Weights of a small GPT-style language model, trained from scratch on English Wikipedia.
Training: 276M tokens, 8411 steps.
Each number is 200 + 30 x the weight over the matrix's rms, rounded and kept within 0 to 999. Layers, rows and columns count from 0.

# up: layer 6 MLP up, 768x320, rms 0.0392, rows 5-21, columns 128-191
# down: layer 6 MLP down (transposed), 768x320, rms 0.0365, rows 5-20, columns 128-191
# gate: layer 6 MLP gate, 768x320, rms 0.041, rows 6-21, columns 128-191
up5,187,193,174,214,149,193,243,158,175,276,214,215,226,216,201,159,160,239,185,162,235,183,229,168,203,179,208,133,217,200,205,237,266,200,159,165,211,172,166,195,194,191,199,254,163,210,226,196,218,216,261,186,213,212,215,229,203,184,230,216,207,172,189,157
down5,198,184,233,225,185,204,179,196,192,232,229,208,215,178,159,208,222,231,202,224,192,228,198,190,196,221,250,165,166,163,244,172,188,276,231,158,223,189,215,201,178,174,267,216,178,202,194,155,160,161,238,221,233,205,184,207,200,192,186,177,212,244,241,213
gate6,262,146,241,162,136,261,265,242,178,202,192,188,172,186,226,208,211,198,218,179,202,224,221,224,216,188,233,213,196,206,210,206,202,159,209,184,193,221,188,211,191,192,150,218,210,251,177,194,215,216,198,182,228,232,225,163,173,240,172,141,205,224,234,195
up6,249,220,195,200,152,224,192,234,237,182,168,194,179,252,225,208,203,122,227,197,206,157,200,156,173,211,221,223,210,218,183,206,207,254,175,132,218,205,198,192,181,217,166,244,199,221,200,122,195,227,168,208,169,214,194,222,220,237,206,219,193,217,267,235
down6,162,222,192,190,208,200,206,172,181,132,179,188,218,184,203,154,231,231,204,206,242,164,180,223,201,191,240,215,145,158,180,218,153,237,137,231,229,169,212,189,233,187,211,145,129,199,165,205,246,216,194,203,200,228,210,161,184,177,196,184,221,154,197,227
gate7,170,199,175,170,208,156,156,190,198,164,182,189,192,232,179,173,168,230,172,173,170,179,174,143,223,156,185,238,181,147,178,239,141,209,232,203,180,183,194,248,192,169,222,258,203,269,186,173,210,144,212,153,158,197,237,226,206,182,206,173,188,238,220,189
up7,207,188,262,233,189,135,206,197,217,152,193,242,228,174,250,263,203,231,152,200,201,192,200,186,223,187,196,226,226,141,237,208,194,174,193,197,166,214,177,222,193,191,187,268,174,191,213,214,193,242,216,243,200,186,250,240,226,223,201,198,181,229,217,202
down7,212,160,159,234,170,194,199,183,209,236,185,156,217,199,275,244,183,189,186,221,180,202,172,210,227,174,249,191,254,164,192,215,153,173,196,188,164,218,240,216,213,175,189,195,195,203,171,213,228,133,178,188,197,207,156,187,228,207,173,243,187,205,185,204
gate8,221,180,202,237,234,226,265,199,191,175,180,236,209,262,142,193,175,205,209,173,183,210,234,191,160,200,172,210,204,162,234,210,166,168,222,219,192,209,213,199,157,182,235,250,226,138,191,125,181,213,205,230,199,228,170,205,173,135,243,266,145,205,208,114
up8,185,192,220,220,210,170,193,237,218,178,204,228,232,195,246,241,166,207,203,166,179,194,172,143,191,159,194,229,239,156,243,193,194,206,190,196,219,121,243,228,240,225,153,262,229,184,227,162,180,215,231,209,207,205,162,182,163,126,241,195,149,186,234,205
down8,168,157,218,220,210,214,174,245,164,218,170,223,251,223,168,222,200,131,285,198,227,210,159,242,132,247,154,215,188,186,216,186,236,231,157,206,224,168,211,194,211,190,202,197,176,177,162,164,194,188,197,131,218,239,205,211,212,160,219,257,173,209,235,197
gate9,220,216,209,182,183,236,247,202,239,193,209,187,213,196,233,175,191,220,199,180,243,171,218,196,214,193,209,154,216,206,222,203,188,223,185,209,275,216,158,203,225,186,184,225,194,233,217,175,218,204,228,158,213,112,189,199,203,179,175,217,219,169,144,231
up9,235,224,229,188,196,220,213,249,157,195,173,177,193,208,180,186,149,209,250,227,228,176,186,210,89,173,197,226,171,166,171,199,185,195,205,255,263,189,198,270,161,174,151,180,192,185,192,155,182,220,189,189,178,201,179,129,194,213,275,167,204,261,222,163
down9,255,183,254,217,186,164,206,245,190,254,204,207,212,187,188,188,209,229,212,175,202,239,200,199,240,201,242,163,225,241,188,174,173,259,208,203,207,212,251,177,174,187,184,256,184,176,168,247,247,196,189,154,227,167,154,156,211,198,234,219,174,276,217,199
gate10,237,228,220,158,188,222,171,207,253,166,179,213,220,164,191,207,173,217,235,244,231,149,210,191,194,208,239,228,231,151,189,223,152,223,191,206,182,187,169,182,168,237,240,185,159,214,247,165,189,195,202,143,182,152,227,176,209,201,209,170,195,186,218,248
up10,229,238,238,204,211,214,237,183,192,129,219,220,237,228,168,221,190,228,199,192,236,142,206,172,163,196,223,152,280,167,173,151,180,198,217,233,223,191,195,190,232,203,251,182,193,202,158,182,185,213,211,184,179,207,213,158,176,248,220,201,171,180,234,196
down10,212,237,187,208,201,190,136,229,199,202,159,150,185,204,252,195,226,227,198,180,177,219,189,180,220,167,238,169,192,208,202,178,229,224,208,192,216,160,173,215,251,189,164,164,204,185,209,218,218,200,172,214,193,216,212,139,229,219,196,203,162,197,190,157
gate11,169,186,190,204,143,180,205,189,225,193,178,183,261,169,240,201,156,218,193,198,236,170,128,178,240,168,176,181,287,203,210,201,167,239,215,147,153,192,207,147,186,217,153,256,186,138,207,249,189,192,229,148,216,187,240,202,217,229,265,187,184,225,202,248
up11,191,181,216,168,239,201,159,250,166,192,191,256,240,263,211,229,198,212,173,206,198,161,214,212,152,256,231,181,168,155,207,232,237,142,202,206,231,182,133,225,207,197,206,194,195,192,232,183,214,179,246,180,176,171,225,233,133,145,173,188,256,196,181,194
down11,223,205,187,235,181,200,203,169,229,208,196,175,175,179,237,175,193,270,176,240,251,175,144,205,233,234,155,207,215,221,150,241,210,186,242,139,239,191,206,201,166,206,202,179,162,161,231,237,174,177,203,188,169,200,200,151,225,221,218,180,211,240,197,221
gate12,207,240,268,178,199,243,211,206,161,237,262,165,188,242,163,202,145,189,211,172,197,174,162,196,173,164,250,180,193,257,169,204,217,217,243,145,181,222,159,187,185,267,240,206,229,209,247,199,204,201,228,202,216,199,181,231,252,251,209,170,175,208,246,179
up12,266,209,201,154,128,231,191,154,195,215,223,183,205,249,179,164,242,257,202,170,213,178,180,176,199,173,204,218,182,207,177,211,205,216,205,155,225,196,192,210,215,224,193,198,176,246,227,232,182,194,219,201,240,185,140,215,181,222,217,184,240,164,222,221
down12,196,242,163,225,191,220,250,197,178,166,198,220,198,273,250,224,208,164,182,219,216,234,208,269,234,192,240,206,199,206,170,179,207,206,141,226,215,200,176,210,176,183,214,223,178,199,233,222,244,186,188,211,200,212,206,154,238,183,201,216,185,202,180,192
gate13,217,219,222,193,232,224,149,171,243,179,210,198,182,198,236,194,268,225,216,226,241,261,200,258,231,232,211,188,97,212,214,142,163,222,204,186,230,201,171,198,150,219,191,219,186,224,146,205,231,155,251,186,209,161,220,226,250,223,218,155,166,227,207,280
up13,215,211,213,143,193,206,180,213,189,204,172,167,159,196,204,218,180,250,219,206,211,216,186,179,203,195,223,278,229,204,157,228,160,221,236,214,232,195,208,218,190,180,189,248,184,169,200,240,193,206,228,163,209,143,204,251,183,205,232,242,199,191,164,171
down13,179,190,205,184,196,210,154,179,194,164,182,204,167,232,214,191,204,206,199,236,214,228,162,163,147,207,194,222,195,205,189,187,177,145,237,222,208,251,254,266,185,192,225,178,189,204,165,235,205,213,237,196,210,199,169,208,203,217,194,194,192,173,166,210
gate14,200,201,239,195,215,176,172,214,175,220,157,198,200,151,206,172,170,151,200,169,190,228,228,253,194,205,183,202,208,204,252,182,142,180,225,244,159,215,141,212,240,156,221,221,229,214,222,170,205,243,232,209,230,206,266,199,192,205,204,155,184,234,229,226
up14,229,274,251,196,190,173,204,159,224,161,203,149,177,189,198,175,225,171,206,235,162,206,169,211,213,259,202,251,197,193,254,213,246,199,168,191,237,161,196,218,190,210,200,194,189,186,230,218,196,212,243,156,195,227,206,175,212,187,232,218,179,215,222,234
down14,158,201,153,181,132,191,219,176,192,162,209,151,226,245,163,238,239,155,174,233,185,244,172,175,217,147,207,234,238,221,178,175,201,222,257,205,212,179,192,222,209,201,259,215,259,174,171,233,299,210,223,162,162,171,172,201,225,211,178,187,142,186,263,196
gate15,181,225,251,148,228,209,219,194,208,208,191,210,230,217,152,169,199,274,169,159,211,174,213,187,188,195,174,202,218,201,207,163,256,183,199,218,235,244,207,188,182,116,206,220,119,190,181,209,208,239,225,184,193,144,190,152,212,115,192,215,168,196,169,200
up15,228,161,186,227,202,203,218,248,183,228,196,263,170,240,238,173,208,194,209,219,200,214,239,170,161,150,199,211,224,231,138,219,202,156,217,227,174,171,209,192,196,312,208,245,219,136,184,167,196,292,176,243,202,154,222,168,195,207,221,169,173,242,256,211
down15,175,213,137,249,186,177,199,180,211,201,237,236,243,189,150,212,236,181,151,249,167,192,196,178,189,216,215,150,235,217,210,204,221,181,233,198,140,207,185,223,205,196,201,191,199,166,201,210,256,176,237,238,148,154,190,221,239,233,219,192,227,185,143,212
gate16,192,206,219,229,188,119,171,200,194,246,221,232,193,224,194,240,189,136,163,223,191,202,225,215,193,205,216,212,199,164,216,194,205,201,199,180,220,247,182,253,240,192,200,285,154,112,228,225,224,125,242,177,201,214,198,232,191,200,214,189,245,160,218,181
up16,189,171,218,146,248,222,189,232,194,246,188,191,182,214,183,176,217,179,200,129,198,209,200,261,166,218,188,207,226,257,138,177,167,178,184,222,211,246,231,176,218,160,176,139,202,222,182,195,193,262,191,246,154,214,181,209,186,191,205,222,250,143,160,175
down16,146,205,270,201,138,256,194,231,200,188,168,152,253,161,164,182,206,182,190,172,182,146,192,214,185,237,173,193,225,237,215,174,147,207,207,182,181,217,203,221,202,191,251,213,195,160,129,177,183,164,221,202,165,177,221,151,248,162,150,157,198,207,234,167
gate17,219,213,257,255,199,237,177,240,284,155,223,163,255,153,179,196,214,177,172,145,182,196,196,166,149,170,216,206,203,185,196,190,212,166,245,159,207,289,160,190,169,187,160,258,239,200,235,163,203,170,228,147,206,205,172,267,233,185,218,184,162,207,210,180
up17,165,231,230,183,176,216,180,165,214,186,218,178,264,205,154,190,195,191,225,172,173,162,195,173,203,189,177,203,247,152,210,233,221,158,193,180,257,182,189,221,177,201,187,220,170,208,197,173,187,176,202,163,194,238,185,220,204,210,185,200,202,144,231,231
down17,159,207,178,195,176,201,243,205,217,203,170,182,180,217,161,183,197,187,269,184,164,195,178,169,204,221,236,150,199,223,192,248,227,175,203,232,194,205,196,214,227,197,237,187,135,170,183,197,236,237,151,194,194,183,226,169,200,246,198,188,203,214,184,168
gate18,206,216,200,261,169,218,215,199,239,260,190,206,220,198,230,119,208,264,213,207,188,251,218,191,209,201,191,192,195,168,190,268,184,256,272,125,206,208,246,217,170,187,203,191,208,210,229,182,220,215,225,196,236,227,197,213,218,167,214,201,177,164,194,268
up18,194,199,194,187,196,162,196,244,151,310,151,240,186,203,197,218,178,181,184,220,203,220,244,207,228,237,176,160,260,186,181,214,205,183,212,155,221,209,146,171,244,271,187,222,210,208,195,189,227,212,193,171,219,171,201,171,193,249,209,175,218,195,178,191
down18,223,241,200,206,221,244,184,184,172,183,212,183,146,185,219,216,229,210,242,199,247,203,169,170,257,253,171,172,164,218,210,248,216,163,243,167,211,211,183,195,191,194,177,153,220,276,234,180,208,208,231,166,172,185,161,192,170,208,216,212,232,212,178,207
gate19,217,190,215,191,156,220,148,144,228,252,231,219,148,170,236,224,237,207,181,185,183,284,201,197,204,138,202,208,259,197,221,277,190,160,150,184,238,154,212,177,176,213,205,222,163,217,181,212,199,209,211,150,206,185,203,250,270,211,238,187,188,187,206,247
up19,197,240,186,169,203,127,248,199,208,182,144,228,196,207,233,190,187,181,213,195,279,230,209,191,236,187,210,208,318,212,182,217,177,216,127,220,255,132,210,219,174,192,181,156,213,205,255,180,173,193,194,215,180,183,215,227,218,162,233,255,126,150,191,203
down19,161,246,212,234,211,195,156,156,202,202,246,219,173,201,173,196,221,138,247,189,219,161,215,235,186,202,177,149,191,211,242,188,210,236,193,242,214,129,228,265,143,182,180,187,207,230,225,185,245,196,204,238,198,192,195,244,240,195,212,196,226,175,203,210
gate20,242,194,185,247,138,230,149,227,187,200,207,205,196,202,241,172,175,208,172,166,248,241,194,133,182,237,184,194,213,212,197,251,187,235,178,155,209,195,199,187,164,223,187,219,158,191,130,236,184,141,221,190,155,147,264,207,191,185,182,162,217,236,251,234
up20,178,244,189,234,242,156,219,226,156,179,210,223,170,263,167,218,201,260,205,183,157,168,225,296,174,171,209,256,192,192,218,216,213,186,233,215,173,181,208,199,219,188,223,194,220,160,196,202,225,191,230,168,225,221,137,190,149,170,205,186,267,205,188,216
down20,213,226,209,178,189,203,155,236,199,215,232,228,143,175,209,217,185,194,196,169,188,216,200,186,210,198,202,178,263,240,234,221,217,222,170,198,192,211,254,217,186,219,228,190,216,184,209,190,204,230,209,205,181,173,313,182,184,165,190,199,176,244,236,272
gate21,213,234,249,241,243,264,147,199,164,172,238,251,152,263,248,222,203,213,189,267,210,188,209,233,177,221,211,179,196,180,168,225,232,213,173,226,215,200,164,183,195,229,187,202,177,188,171,170,208,210,212,230,209,183,219,193,191,222,189,160,232,176,208,210
up21,167,216,185,192,150,186,174,197,173,178,186,190,109,249,192,187,228,209,210,184,242,202,262,168,186,238,210,177,229,200,194,255,185,216,209,241,226,174,172,261,172,166,182,216,200,243,188,235,151,165,170,209,158,202,235,233,258,211,165,216,146,164,162,207